{"vocab_size": 8192, "hidden_act": "gelu", "attn_scale": 0.177, "tie_word_embeddings": true, "init_std_o": 0.0343, "init_std_down": 0.0396, "beta1": 0.95, "decay_fraction": 1.0, "batch_tokens": 65536, "doc_mask": false, "max_steps": 10683}
Each number is 128 + 24 x the weight over the matrix's rms, rounded and kept within 0 to 255. Layers, rows and columns count from 0.

# layer 13 attention key, 320x320, rms 0.0276, rows 173-257, columns 160-239
[[127 137 127 109 145 114 141 144 142 144  91 117 133 118 182 126 149 143 147 123 136 134 123 109 135 107 175  95 114 161  98 142 145 165 125 123 134 117 126 123 141 127 143 127 143 144 162 133 134 131 126 116 125 135 129 109 108 132 117 143 108 135 118 138 143 107 108 152 129 118 140 124 155 119  90 115 117  88 153 141]
 [127 121 130 162 104 150 140 112 140  97 133 146 156 144 132  97 123 132 142 126 126 130 110 129 115 128 119 139  95 146 151 110 112 127 122 134 135 130 136 137 148 107 114 135 131 164 146 125 155 134 133 164 120 105 136 131  61 155 131 130 150 142 138 122 124 150 129 127 163 130 115  99 139 156 133 130 101 117 154 143]
 [117 143 124 173 153 127 115 121 124 143 143 148 123 146 140 118 165 104 135 150 147 118 144 160 145 172 161 125 119 145 166 128 143 134 123 113 112 145 155 128 138 108 115 111  97  97 116 144 139 143 109 121  84  82 133 110 144 159 169 139 135 163 129 157 125  97 105 152 147 152 128 124 156 112 105 158 128 148 100 109]
 [126 130 112 127 113  65 176 118 117 140 117 128  86 139 137 106 111 116 158 128 125 130 142 138  90 116 130 137 124 169  99 127  95 134 119 106 142 161 115 107 111 129 103 123  86 133  90 107 130 130 129 130  90 124 124 108 137 151  90 129 118  92 169 151 132 105 168 125 131 166 159 153 131 126 146 168 105  92 153 147]
 [126 137 137 139 138 119 117 122 152 145 115 149 104 121 157 171 110 117 137 119 103  88  93 145 137 130 117 119 149 133 145  86 104 123 128 143 174 122 128 131 113 141 164 135 119 116 107 156 162 129 120 147 142 125 141 167 158 146 140 125 119 122 129 114 153 111 145 139 155 104 120 136 157 117 111 118 100 146 143  58]
 [158 147 142 128 147 127 130 139 135 126  93 101 157 153 109 153 116 137 129 153 132  97 140 138 116 108 123 140 118 167 132  81 104 122 132 123 115 137 161 103 132 129 107 110 114  93 153 124 110 112 152 119  93 133 152 102 136 141 132 124 113 113 151 148  92 105 143  83 141 135  96 138 123 147 108 119 133 133 101 113]
 [138 106 147 128  98 143 123 152 116 146 103 129 157 158 122 136 128 110 107  99 127 134 120 157 144 103 124 136 163 124 128 139 122 111 154 131 133 121 139 130 138 142 136 148 136 130 126 135 111 117 125 123 139 120 131 149 147 137 104 138 119 140 144 116 133 125 139 136 117 155 133 125 148 122 135  97 124 117 115 148]
 [ 99 158 109 156 148 130 151 137 144 117 135 139 113 137 141 132 147 139 121 155 109 127 124 126  96 118 158 141 140 152  95 100 135 115 110 131 129 122 135 167 149 139 143 100 126 155 128 109 124 119 135 118 116 120 125 133 131 128 141 107 147 112 152 112 131 140 104 112 118 136 129 106 129 118 116 123 121 135 122  77]
 [119 120 136 130 122 130 144  85 126 140 144 104 119 145 138 109 153 116 140 137 118 124 144 156 114  80 149 107 137 118  92 136 139 165 149 137 149 123 102 144 152 127 151 129 100 109 111 106  98 141 142 167 109 125 143 151 142 139 125 106 111 132 169 111 113 119 162  91 137 167 124 134 132  85 143 155 104 135 112 124]
 [118 135  93 154 138 127  98 126 137 137 143 149 126 127 145 144 115 107 131 120 110  80 106 121 124 133 128 128 128 139 138 122 122  94 127 128 106 105 140 109 146 127 145 125 134 126 117 106 149 134 149 127 141 120 120 107 142 134 132 125 121 136 134 121 106 132 155 131 142 135 143 140 118 135 118 142 129 137 120 147]
 [114 156 150 144 108 132 131 136 100 107 122 140  97 104 105 148 151 129  99  97 119 119 138 118  85 141 166 100 117 103 128 100 115 145 116 133 149 152  96 121 119 131 143 115 161 129 165  85 143 116 140 149 132 105 147 114 123 116 111 144 125 114 114 126 134 176 128 110  99 123 106 122 122  89 124 107 134 117 126 122]
 [136 136 147 146 130 128 106 111 110 126 111 134 125 111 127 138 173 159 137 120 130 104 122 122 162 120 113 135 166 107 117  92 106 119 103 108 112 117 148 148 128 129 108 137 151 123 157 153 110 148 142 107 138 152 135 153 149 151  98 135 112 148 103 140 136 171 113 137 118 123 153 138 138 120 123 134 120  87 114 148]
 [ 92 115 139 187 104 134 167 104 139 134 136 141 154 119 114 116 127 138 122 127 147 100  76 130  87 145 127 160 130 168  80 126  96 145 138 134 114 120 143 124 141 137 136 133  91 119 144 128 127 138 124 155 132  94 134 146  93 137 109 121 137  95 161 155 137 136 124 155 182 134 137 135 164 108 150 159 156 126 146 123]
 [ 81 153 137 142 162 180 141 142 133 128 145 121 110 135 138 152 148 124 135 145 151 154 148 126  89 164 129 121 126  86 108  99 110 147 149 119 119 104 121 164 124 140 142 115 139 152 136 124 149 114 118 176 118  85 144 139 147 138 130 117 137 121 109 141 133 110 117 124  92 134 108 150 106 131 115  97 172 134 105 132]
 [130 144 108 155 117 125 156 131 114 132  93 130 143 145 115 121 126 121 113 117 126 146 141 117 110 105 126 172 141 152 128 106 132 149 132 125 124 134 154 140 101 126 108 111 119 117 116 124 119 144 141 100 149 141 125 108 144 124 164 132 133 105 145 124 110 110 122 132 119 132 121 117 134 127 142 129 141  96 133  96]
 [130 136 125 119 131  87 110 119 147  58  99  85 112 122 154 107 121 120 141 129  90 109 139 139 149 116 122 122 161 139 137 156 122 127 128 123 117 136 150 150 121 141 105 113  87  94 112 144 136 139 146 123 155 132 133 106 108 107 130 167 139 127 130 129 122  84 153 135 110 119 149 124 127 146 141 108 108 146 100 138]
 [ 97  90 172 125 188 116 131 118 123 156 167 138 125 117 139 146  97 155 161 117 138 136 150 106 121 139 118 139 122 141 146 110 116  99 124 128 130 141 153 142 125 159 123 126 114 135 138  80 136 145 140 127 147 122 110 124  91 177 146 148 138 126 160 107 131 135  98 121 136 118 152 135 126 142 128  89 148 103 129 130]
 [107 127 111 140 121 103 181 110 135 123 129 132 134 143 149 123 134 105 132 116 111 100 126  87 143 130 139 114 108 183 137  94 111  89 132 117 149 163 124 122 140 117 118  89 166 111 127 130 148 141 123 101  91 153 146 118 106 143  88 101 110 144 111 128 110 112 132 147 108  96  84 113 159 110 130 134 117 128 121  92]
 [121 142 123  98 119 140 154 133 113 138 138 112 135 154 125 148 127 140  86 141 115 105 130 120 146 131 142 144 118  97  98 135 137 128 106 121 124 120  94 119 142 142 158 144 137 138 167 108  76 145 128 106 116 115 150 124 129 114  75 133 128 155 100 149 110 119 152 155 128  82 136 139  97 117 125 129 140 143 139 146]
 [145 113 165 105 113 113 165 114  92 134 131 112 183 151 137 111 148 133 145 129  69 104 121  70 120  98 154 118  94 174  62  85 104 169 141  53 138 128  85 101 122 112  89 117 105 107 157  90 144 119 137 126 151 117  90 147 137  84 157 153 104 188 130 159 148 153 169 104 153  64 214 111 152 145  56 157 125 184 162 143]
 [160  89  62  97 158 106 155 104 182 176 208 147  92 150  68 173 114 156 119 187 142 122 111 143 163 149 153 101 193 137 154 135 106 161 181 125 110  61 199  95 115  89 138 148 131 130 149 147 119 153 127 137 165 170  56  44 117 112 130 158 186 137 111  75 101 110  95 174  96 105 128 184 165 122 121 149  84 139 188  95]
 [120 178 155 120 111  90  93 183 163  90 136 104 121  96 109 151 172 115  88 140  73 129 131  92 162  98  84 136 125 119 173 141 157 115 127 173  46 113 137 161  71 149  70 147 168 164 178 176 141 125 133 121  98 133  76 145 141 112 119 133 113 120 141 136 139  74 124 105 161 127 122 147 132 162  75 164  96 140  85  73]
 [110 118 119 126 108 144 146 101 137 164 131 133  95 154  89 118 141 140 130  82  74 148 158 201 101  88 116 181 147 126  85 104 179 191 118 189 104 156  21 174  83 175  74 100  74  90 162  94 100 153 161 130  89 166 125  91  94 126 137 106 122 173 116 113  98 137 126  71 129 162 168 171 143 104 157 156 110 104  86 173]
 [140  66 128 121 122 202 119  80 162 100 180  75 168 121 140 176 117 165 135 155  38 116  67  80 112 116 156 137 155 132 103 149 144 137 148 166 158 167 128 162 146 150  71 142 115 141 188 120 169 144 145 114 156 213  45 117  77 168 177 180  87 176  86 135 114 188 156  95  60 101 116 152  67  63 152 139 102 114 192 171]
 [135  84 110 123 117 132  65 175 132 128 160 127 121 144  85 222 126 156 190 129 165 111 133  73 121 117 109  99  96 115 134  58 114 143 132 135 185 107 107  99 148 116  97 160 116 103 124 153 140 165 203  54 139  83 117  90 150  95  77  99 166 160  71 145 171  95 137 110 142 150 142 152 144 192 116  91 156 181 111 160]
 [140 152 118 206 147 108  91 134 132 112 159 174 122  96 119 104 177 135  74  85 147 173 177 131 125  95 144 104 116 134 199 183 222 136  99 134 144 138  90 136 126 136  57 124 131 145 107  89 132  96  93 165 104 112 158 175 111 113 138 117 148  84 137  76  78  41  89 131   0 177 178 125 133 128 150  96 135 167 122 118]
 [151 160 154 154  99 114 134 186 115 124 114  74 150 110 190 161  42  85 154  96 116 171 109 118 121 143 124  82 115 139 143 131  65  56 120 112 158 174  99  93 125 133 116  90 148 162 114 114 134 150 143 100 101  46 168 121 147 103  94  71 132 140 139 116 130 141  77  77 123  86 137 129 156 183 133 104 143 127 143  97]
 [148  95 147 198 121 110 119 151 142 203  84 185 112 137 150 143 177 103 133 123  71 197  76 138 116 218 113 155 176 158 109  90  92  86 168 134  95 145 100  89 158  88 108 119 115  67 131 123 146 168 123  56 157 115  81 131 145 118  86  95 152 178 193 112 133 158 118 144 123  98 116  76  87 111 215 171 154  91 155 111]
 [167 108 123 113  99 140 102 139  92  97 101 145  19 115 105 157 163 170 112 138  68 133 179 106  95  96 129 123 105 165 158 151 104 184 148  98 185 146 144 106  69 113 158 112 130 160 145  72 110 170 134  79 119 158 145 147 102 146 183 115 105 137  60 132 121 123  64 119 148 142 151  66 159 171 211 149 115  60 128  47]
 [193 170 140  74 177 104 101 120 103 179 175 100 141 151 145 179 106 161 107 101 127  87 103 160  89 142 205  77 129 102  99 174 151 143 150 159 135 157 120 156 123 137 185 130 128  99 122 103 107 107 152 146 156 103 165 124 106 100 119 187  99 155 118 138 108 173 146  97  64 146 140 115 130 144  85 144 165 123 124  94]
 [114 126  68 120 181 116  89 157 165  68 117 152 108 130 123 193 166 132 132 176  93 144 109 119 130 151 163 154 148 175 160 101 141  78 137 129 151 105 115 175 186 146 160  95 123 114 176 144  56 130 121 137 156  91 131 136 111  99 138 205 183  34  78 136 123  88 111  60 103  99 105 125 137 155  66  74  45 192 118 109]
 [ 90  69 117 204 120  92 158 128  75  97 127  97 165  61  85  26 157 142 114 123 128 126  86 108 126 180  71 135 107 115  83 166  87 186 134 129 104 156 149 142 139 101 164  62 113 158 125  91 153 106 210 157 106  95 178 138  87 163  75 176 107 110 153 118 116 119 134 128 181 142 145 107 137  99 173 113 138 116 142 185]
 [146 107 132 121  92 153 120  61 142 157 127 146  89 165 126 146 103  80 160  94 118 138 157  99 120  99 118 182  99 139 166 114 100  50 111 181  94 198  94  71 119  84  93 160 144 157 200 111  72 111 118 124 153  69  68 176 117  93 244 125 129 101 104 114 119 144  82 101 135 110 142 110  88 131 123 116  83  90 143 104]
 [141 101 114 121 129 128 123 126 149 114 145 127 131 137 140 109 116 121 123 130 154 145 184 106 135  95 140  84 128 150 154 171 108 104 130 133 108 127 174 150 114 129 116  95 173 174 150 106 108 109 111 140  91 124  85 110 137  90 103  89 125  79 132  92 125 113 111 123 142 130  69  98 156 174 113 132 166 126 103 143]
 [ 90 148 135 143 176 156 105 151 174  79 106 206 129 203  84  95 141 181 143 146 107  22 173 155 197 137 129 157 144 162  77  74 184  89 116 125  77 134 105  71 166 120 150 104 120 110 135 100  75 135  97 146 111 141 104 205 105 127 145 152  64 153 131 118 145 100  65 166 124 150 128 104 136 186 152 136 136 108 173 122]
 [152 111 142 113 139 134 129 152  92 132 134 153 108  91  91  82  83 127 178 123 118  68 102 173  98  86 113 126 188 123  55  90 115 153 127  61 178 125 155 168  83 186 179 161  81 113 104 127  90 118 106 164 123 142 136  74 129 173 183 112 159 140 157 170 143 136 133 120 141 135 134 124 156 148 151 172 116 110 187 179]
 [131 164 154 176 126  96 120 149 120 117 147 161 136 124 166 123  93 102 133 127  71 138 193 101 125 136 133 122 110 175 158 138  72 151 208 153 106 115  91 124  66 110 148  71 111 116 156 123  84 176  93 149 115 118 120 102  80 152 194 165 138 105  90 116  98 124 197  77 137 139 211  87 149 127  77 150 156 128 149  73]
 [138 166 165 151 150 136 150 169  80 106 142 142 122 134 168 147 147  78 159 139 104 121  81 108 115  61 131 103 162 161 124 116 113 228 159 137 152 126  96 186 116 103  72  97 174  62 107 174 140 120  97 158 108 176   0 120 127 181 180 100 187 135  94 114 111 143 184 120 130 155 125 122 139  88 112 104 119 112 122 150]
 [154  99 162 172 143 149 138 157  78 172 143 128  86 131  96 136 107 108  87 123 130 185  68  82 147 107 144 134 123  74 104  72 162 157 177 103 158 139 126 106  98  67 127 149 131 106  63 108 154 132 141 118 149 138 100 192 169 152  84 181 141 104 163  90 116 133 155 113  87  96 178 159 154  75 146 135  98 169 129 176]
 [126  96 154 126 130 137 102 127 167 122 161 158  88 130  98  95 170 124  83 142  91 174 119 119 137  61 155 199  89 138 212  76 189 124  66 127 181  75  74 102 114 121 133 142  91 138 135 101 143  81 104 103 107 170  96 181 113 108  61 146 123  71 107  59 130 166 188 129 251  84 111 151 126 171 108 122 117 147 161 134]
 [ 86 120 132  69 118 156 116 109 102  69  91 111 150 166 132 132 107 166 172 159 123 100 118 149 145 147 163 120 121 130  86  77 149 162 128  98 183 141 126 156 132 136 147 147 112  98 101 125 178 180 105 135 134 122 208 152 113 127 109 132 148 113 139 141 154  96  99 115  94  87 153 182 146 151 106 134 113 136 151  97]
 [132 181 119 127  75 132  92  99 125 133 162 134 135 125  85 104 192 158 119 117 127 132 157 120 112 143  99 160 151 144 140 106 158 108 108  88  74 194  85  97 174  72  42  97 133  74 189 138 132  72 112 136  71  98 175 110 148 116 189 170  76 108 135 144 153 113 132 150 113 141 139 156 110 189 112 165 140  47 168 123]
 [157 104  90 167 159 170 172 100 142 172 163  88  90 152 155 112 130  77  94 127 159 108 211  94 111 168 180  72  95 171 119 184  92 153 132 167  65 138 155 165 125 148 123 151 140 143 126 136 157 149 114 153  64 143 127 125 101 138  89 105 118 102 106 146 132 107  66 175  49 103  98 174 199  83 175 142 133  56 103  91]
 [212 140 171 136 146  91 109  64 132 209 102  43 120 162 160 109 158 144  99 106 121 234 124  69 106 140 145 114 118 195 168 125 106 116 116 123 145 148 134 118 121 117 132 181 171 186  93 130 128 117 119  88 156 165 157 119 140 137  98 162 108  72 126 116  78 165 159 100 199  92  91 137 135 239 132 148  83 131  99 166]
 [ 54 139 140 161 108  47  85 137 141  64  26  69 109 159 136 104 136 160 121 122 136 141 121 124 163 146 156 145 112 148 152 141 165 214 163 127  80  87 135 150 115 145 211 117 169 143  79 187 131 157 102  99  64 188 215 152 120 163 127 130 157 141 113 161  98 131 122 164 119  98 157 152 133 148 114 101 132  60 106 133]
 [101  71 108 117  82 156  88 132 106 112  81 153 159 128  86 133 167 164 176 125 209 130 179 112  85 122 167 125 136 114  93 145 117  55 137 149 112 140 160 112 161 144 119 164 134 140 172  85 104 122 127 111 151 125 124 128  62 152  77 109 116 119 104 115  88 114 112  80  68 171 135 181 165 101 151 110  73 132 145 159]
 [ 27  99 139 121 113 105 157 138 155  97  98 236 124  89 124 172 110 199 117 145 122 134  57 107 159 127 151 132 177  89 143 188  80 142  85 138  87  91 103 161 113 121 117 185 148  95 190 164 139  99 134  96 148  52 128 131 115  74  58 107 113 119  98 163 156 113 158 151 164 149 117 220 116 249 129  83 108  91 172 105]
 [ 97 119 155 108 113  69 126 107  95 154 156 129 106 144 120 162  92 109 144 123  94 150  61  92 118 150 166 136  72 130 116  59  39 168 177 109 144  79 170 148 153 127  79  98  76 107 108 130 163 186 121 119 159 113 170 155 105 126 122 146 132 123 155 149 150 152 138 140 147 124 139 138 148  82  67  77 175 118 118 154]
 [104 131 119 101  89 174 128  85 137  80 110 121 111 140 119 124 191 107 116 149 141 123 152 108  75 141 114 118 111 118 149 185 136  89 121 122 209 198 174 151 130 128 187  33 144 136  67 104 144 124 104 159 146 103 123 130 151 101 183 158  52 170 147 116 134 169 171 151  74 105 131 118 148 103 103 156 192 100 169 149]
 [ 81 153 114 155 146  64 163 104 124 152 166 186  95 174  88 158 162 158 160 113 150  44 139 148 111 185 131 158 198 155 116 116  75 216 138  36 128 137 137 113 168 105  57 104 125 174 176  96 142 122  98 130 124 178 126  97 132 172 152 136 113  82 111 171  54 162 141 115  81 169 103 185 214  78  93 125 104 110 217 104]
 [124  64 124  85  93 116  76 126 122 116 148  84 125  86  78  86  54 128 132 181 105 116  88 151 153 100 107 169 205 112  60 192  92 169  88 146 138 131 127 164  93 117 151 199 121 173 180 121 135 111  81 123 181  96  59 108 156 108 109 127 132  64 137 113 117 126 106 100 165 100  85  91  87 184 194 125  86 161 171 132]
 [111 138 143 119 137 174 118 133 113 121 115 114 121 108 143 131 161 115 130 156 131 140  86 107 110 160 127 149 135 133 125 132 142 131 115 132 132 166 155 114 145 111 113 126 160  94 114 132 114 133 123  92 147 107 143 169 150 170 129 126 142 133 150 141 121 119 121 131 154  94 153 104 160 145 148 105 107 101 135 156]
 [141 143 146 148 133 105 139 125 138 123 170 125 118 116 114 119 182 137 126 132  91  54 132 135 118 135 133 155 111 132 111 101 135 181 173 100 135 119 141 158 102 149 130 128 110 118 133 117 106 150 121 141  84 179 147 102 107 135 131 137 157 136 159 136 140 130 101 136 102 137  96 132 162 118 115 135 129 115 107 120]
 [173 145 120 121 124 164 154 106 154 116 113 150 138 166 126 105 161 131 111 114 151 137 129 124 119  83 142 104 109 118 121 132 143 119 119 119 144 121 134 112 113 111 129 119 123 123 115 105 155 138 126 103 119 137 154  75 139 150 146 126  92 118 151 107 113 105 143 126 118  90 123 132 127 167  96 142 140 137 124 131]
 [134 129 143 105 134 124 127 110 141  98 136 119 119 122 118 103 134 133 127 145 121 168 118 134 131 145 141 156 126 128 127 118 137 153 117 143 121 162 108 135 111 130  88 138 125 127 148 144 142 128 119 123 138 140 118 146 126 126 116 151 107 121 113 164 148 119 142 112 123 118  89 112 120 119 132 154 119  92 114 111]
 [150 130 123 137 112 129 122  99 154 113 141 107 143 143 151  65 129  96 155 130 134 162 162 116 124 102 132 152 135 111  93 154 137 133 127 135  93 107 103 127 105 127 152  88 144 112 111 121 110  96 159 132 105 136 111 144 170  99 129 171 127 114 119 135 135 128  97 123 166 126 127 105 174 123 120 132 126 148 136 122]
 [115 111 109 104  97 122 147 128 106 149  90 136 131  95 110 138 132 137 155 158  95 123 111 122 126 141 153 140 140 126 125 155 111 129 122 137 160 186 138 124 126 111 143 157 144 135 137  86 126 120 137 141 113 117 107 150 163 137 157 148 152 134 115  99  96 122 135 137 118 142 167 117 107 101  95 120 113  98 148 135]
 [101 173 118 133 135 125 105 155 114 116 127 110 136 104 153 120 125 137 128 129 148 145 131 125 139 122 114 131 119 122 121 145 167 114 102 114 108 120 167 134 152 116 136 147 152  89 108 101 113 128 161 119 132 102  88 120 157 107  77 111 128 137 143 121 115 136 100 145 127 155 127 132 117 122 142 117 123 134 115 148]
 [143 148 135 129 108 119 129 122 134 153 104  88 123 135 151 124 117 144 169 156 148 133  89 131  87  82 140 104 141 128 165 114 119 140 132 116 164 109 119 157 123  84 121 138  87 115 103 150 137 119 145 121 147 119 125 141 134 112 126  86 142 122 148 145 103 139 136 142 121 118 131  97 106 117 121 117 142 162  98 122]
 [ 88 151 104 124 124  91 132 134 150 127 151  97 135 137  94 118 132 125 167  95 151 121 134 118 130 139 144 137 113 124 140  93 143 149 115 129 142 138 114 112 123  93 145 164  96 115 119 140 135  94 145 113 138 101 125 134  57 126 130 144 128 126 143 150 117 148 100 108 135 132 124 136 134 128 133 130 117 120 143 133]
 [155  80  93 141 112 140 172 111 153 158 142 151 131 117 103 121 154 139 106  97 156  99 129 149 113 123 130 114 158  93  90 145 109 101 112 107 119 125 175 137 141 114 110  92 125 138 147 108 123 155  81 113 122 125 147 132 135  94 122 136 111 166 133 111 124 124  98 144  99 177 129 142 107  98 132  91 126 146 157 131]
 [131 118 134 184 105 129 134  97 159 150 141 149 142 153 129 132 127 120 143 135 115 132 119 148 139 130 126 146 159 110 152  98 107 118 146 115 144 121 132 125 134 129  92 142 134 125 136 147 154 118 139 148 116 145 112 162 158  94 141 143 148 113  89 153 111 125 120 138 144 119 119 136 127 122 109 115 130 142 162  98]
 [120 125 127 149  87 109 115 124 135 120 110 123 132 141 129 160 132 135 132 122 136 144 178 108 148 102 115 143 116 148 133 131 106 138 160 126 130 119 132 111 130 140 127 136 124 139 179 105 170 125 147 113 105 102 138 143 127 117 136 139 119 132 123 121 131 115 123 124 126 155 136 156 154 114 105 123 166  98 141 129]
 [124  99 105 125 149 156 110 106 149 100 133 123 152 118 151 126 143 142 108 130 138 137 126 111 145 116 138 134 109 132 143 151 163 142 105 167 144  73 102 163 145 139 172 124 108 133 137 127 146 107 132 161 116 165 135 103 104 124 107 142  96 106 128 120 145 102 115 137 136 128 130 153  95 137 115 110 134 152 120 132]
 [189 125 129 147 113 155 106 126 109 155 142  72 142 133 134 121 151 114 108 116 123 158 123 168 125 140 123 166 106 139 105 116 151 140 142 149 113 138 126 102 131 156 134 166 110 156 111 117 150 118 121 110  95 182 139 101 130 162 112 146 131  99 134 154 127 107 118 159  96 142  78 132 120  78 177 112 109 109 111 148]
 [126 154 143 140 128 129 126 133 118 132 117 147 111 131 116 148 157 124 123 102 124 138 108 143 131 156 159 118 145 113 125 109 127 104  86 139 155 123 135 123 119 125 124 152 161 118 100 138 126 148 112 121 111  74 138 134 178  90 120 147 111 123 128 163 112 163  86 159 122 133 123 131 139 122 141 148 111 122 120 146]
 [149 138 152 128 124 107  87 146 141 102  89 133 112 124 127  98 156 158  99 135 150 136 136 133 104 168 106 158 109 143 155 151 132 149 135 135 136 133 123 101 154  97 134 136 151 136  93 120 132  90 140 117 120 147 145 157 157 121 103 114  88 134 140 122 131 128 100 141 118 113 140 100 120 106 122 106 108 155 108 127]
 [136 106 112 138 154 120 140 145  90  98 105 124 116 119 107 102 100 122 164 147 122 136 108 177 137 120 145 120 134 135 130 117 126 149 138 132 130 161 166 109 128 156 151 164 148 124  99 102 140 134 116 133 112 150 138 136 107 144 158 139 133 139 126 156 122 113 115 126 146 140 116 120 143 105 127 145 123 111 152 122]
 [119 125 138 108 124 124 119 129  97  75 120 166  80 144 134 116 131 135  94 118 118 114 118 134 124 122 123 114 138 126 151 110 117 107 136 110 120 157 129 130 138 127 132 134 157 128 126 106 142 160 140  98 132 115 157 151 127 141 150  99 120 122 149 120 110 136 114 152 105 142 119 145 131 128 148 100 140 109  50  89]
 [129 138 134 109 137 157 126 119 129 112 119 126 141 142 139 121 127 147 154 107 111 104 113 128 121 134 140 132 146  99 157 107 120 126 116 120 115 134 108 111 121 119 139 135  80 120 134 122 133 145 103 116 144 131 113 143 140 156 147 163 133 131 158 132 129 124 154 100 139 149 132 129 101 141 116 143 135 151 115 125]
 [129 121 145 124 160 129 142 149 136 119  92 163 107 162 126  92 130 112 132 121 130  87 111  96 127 122 141 121 131 167 115 138 100 146 102 162 144 111  87 169 123 155 143 138 158 105 138 142 139 104 109 118 128 129 132 127 123 130 149 134 126 146 139 123 148 122 125 137 143 114 141 140 124 140 123 109 116  61 131 108]
 [120 124 105 130 157 127 114 110 127 104 107 147 134 137 114 130 122 112 145 137 141 112 138 132 122 123 117 111 133 122 173 148 177 137 117 140 134 145 107 128 137 130 150 155 134 159 148 146 112 116 120 117 140 131 157 109 132 151 121 155 151 116 145 144 133  99 106 121  97  92 154 135 142 116 174 134  87 140 100 134]
 [177 145 165 103 123  88 110 154 129 154 111 115  85 123 117 115 128  82 126 117 123 122 161 166  84 106  91  85 102 134 196 118  75 144 114 176 199 119 150 127 110 126 129 130 102 166  67 110 108 143 159  77 114 103 130 144 162 120  99 115 128 159 113 102 129 166 109 150 133 139 120  96 145 133 136 130 157 117 104 105]
 [147 151 146 122 116 116 144 160  71 135 147 141 133 122 113 129 156 128 134 107 150 106 153 133 143 146  93 125 134 108 115 148 148  80 115 115 128 116 138 124 137 128 120  99 145 125 109 109 123 118 121 143  93  87 142 113 135 123 160 120 121 118 160 116 158 142 137 144 126 153  99 145  85  86 136 139 180  75 138 145]
 [114 106  96 120 105 118 125 154 131 102 137 141 157 134 121  80 111 146 116 129 145  95 138 112 136 115 139 124 134 118 111 141 130 115 121  96 101  80 120 108  98 148 137 119 164 121 151 139 151 150 119 166  91 159 125 109 135 141  97 129  97 135  80 112 124  95 137 141 133 153 123 149 142  89 116 154 117 123 145 136]
 [130 160  83 116 112 144 105 129 119 117 131 136 113 101 142 148 161 124 113 107 125 134 141 102 128 129 132 130 119 108 170 126 152 120 110 114 106 124 111 112 128 147  94 157 117  96 161 132 120  83 139 139  63 141 158 117 161 104 142 129 117  93 112 136 147  95  95 151 175 133 122 133 115 181  97 141 156 102  90 139]
 [123 162 156 111 140 123 151 145 126 122 131 100 127  98 149  97 150  98 109 111 121 106  90 149 106 112 131 150 122  98 162  97 129 142 179 156 131 170 115 123 129 117  91 138 127 149 115 115 175 125 102 113 134 123 115 189 117 111 144 149 123 134 126 106 139 133 129 128 113 135 115 127 140 129 103 146 143 146 119 119]
 [149 135 127 143 133 175 126 174 129 159  79 130 123 149 137  94 135 111 139 160 122 142 119 164 116 114 124 149 126 125 120 128 115 143 123 126 143 124  93 142 156 145 130 116 121 110 131 143 136 126 119 152 141  99 138 131  75 128 116 126 131 130 128 129 114 108 126 164 114 128 143 138 131 157 140 122 112 113 163 101]
 [116 138 141 133 117 120 134 131 165 140 119 129 106 137 126 103 138 112 126 131 166 128 123 131 148 117 121 101 155 147 147 143 155 144 145 157 128 127 140 142 144  89  93 142  82 166 120 130 135 141 128 107  95 119 100 126 105 151 153 129 142 124 150 108 112 125 112 151 117 121 169 121 121 163 158 101 140 137 109 138]
 [126 127 125 144 132 110  81 122 106 136 142 136  89 120 112 131 128 157 116 150  82 147 134 116 159 123 145 147 171 103 136 116 113 149 167  82 143 124 111 145 121 105 109 135 143 126 117 119 111 118 119 129 128 125 145 136 136 134 144 153 162 138  94 124 130 141 111 152 106 119 147 101 154 126  98 142 138  95 161 101]
 [123 156 100 120 160  97 127 112 124 130 121 103 152 148 145 156 136 164 149 103 123 132  93 178 117 154 164 110 107 142 139 135 106 119 133 125 153 110 150 174 156 132 144  92  86 101 128 148 146 154 156 144 147 109 136 113 139 103 138 152 112 135  95 117 121  93 144 103  95 145 124 145 103 133 112  96 115 145 111  81]
 [142 100 131 159 134 109 104 129 111 126 106 102 137 124 112 160 128 118 161 100 120 131 113 139 119 125 151 118 162 161 125  91 114 134 135 118 119 136 141 142 126 118 150 133 110 159 156 129 138 124 134 145 136 148 129 125 138 150 120 129 134 108  88 162 114 135 130  99 128 142 121 146 111 136 130 143 141 137 147 139]
 [132 104 131 106 140 122 115 131 122 135 128 110 112 146 157 157 112 120 135 117 136 119 120 140  84 155 131 111 139 124 125 124 105 138 111 133 125 129 128 143 145 124 119 125 119 155 105 160 132 116 125 105 105 129 134 110 127 154 114 145 149 157 103  67 127 122 120 133 122 102 121 114 103 133 140 143 132 141 155 154]
 [149 155  75 131 113 145 102 127 139 113 142 141  82 104 125 191 191 158 119 123 146 112 174 139 105 162 121 103 101 131 202 133 128 105 134 144 177 137 138 136 158 118 101 103 132 131  93 122 123 153 137 135 111 154 124 111 102 141 120  94  87 172  89 110 119 112 125 174  58 163 126 137 134 130 161 122 152  77 109  98]
 [ 71 133 153 133 144  69 132 147 103 142 156 195  66 109  98  88 113 149 105 153 147  70 129 152 109 134 131  98 151 159 145 145 110 164  75  99 130 130 159 125 119 126 119 120 116 116 155 101 153  91 135 120 132  97 124 129 125 101 110 102 114 135 169 122 112  94 116 135 149 157 118 172 148 175 136 123 148  69 199  85]]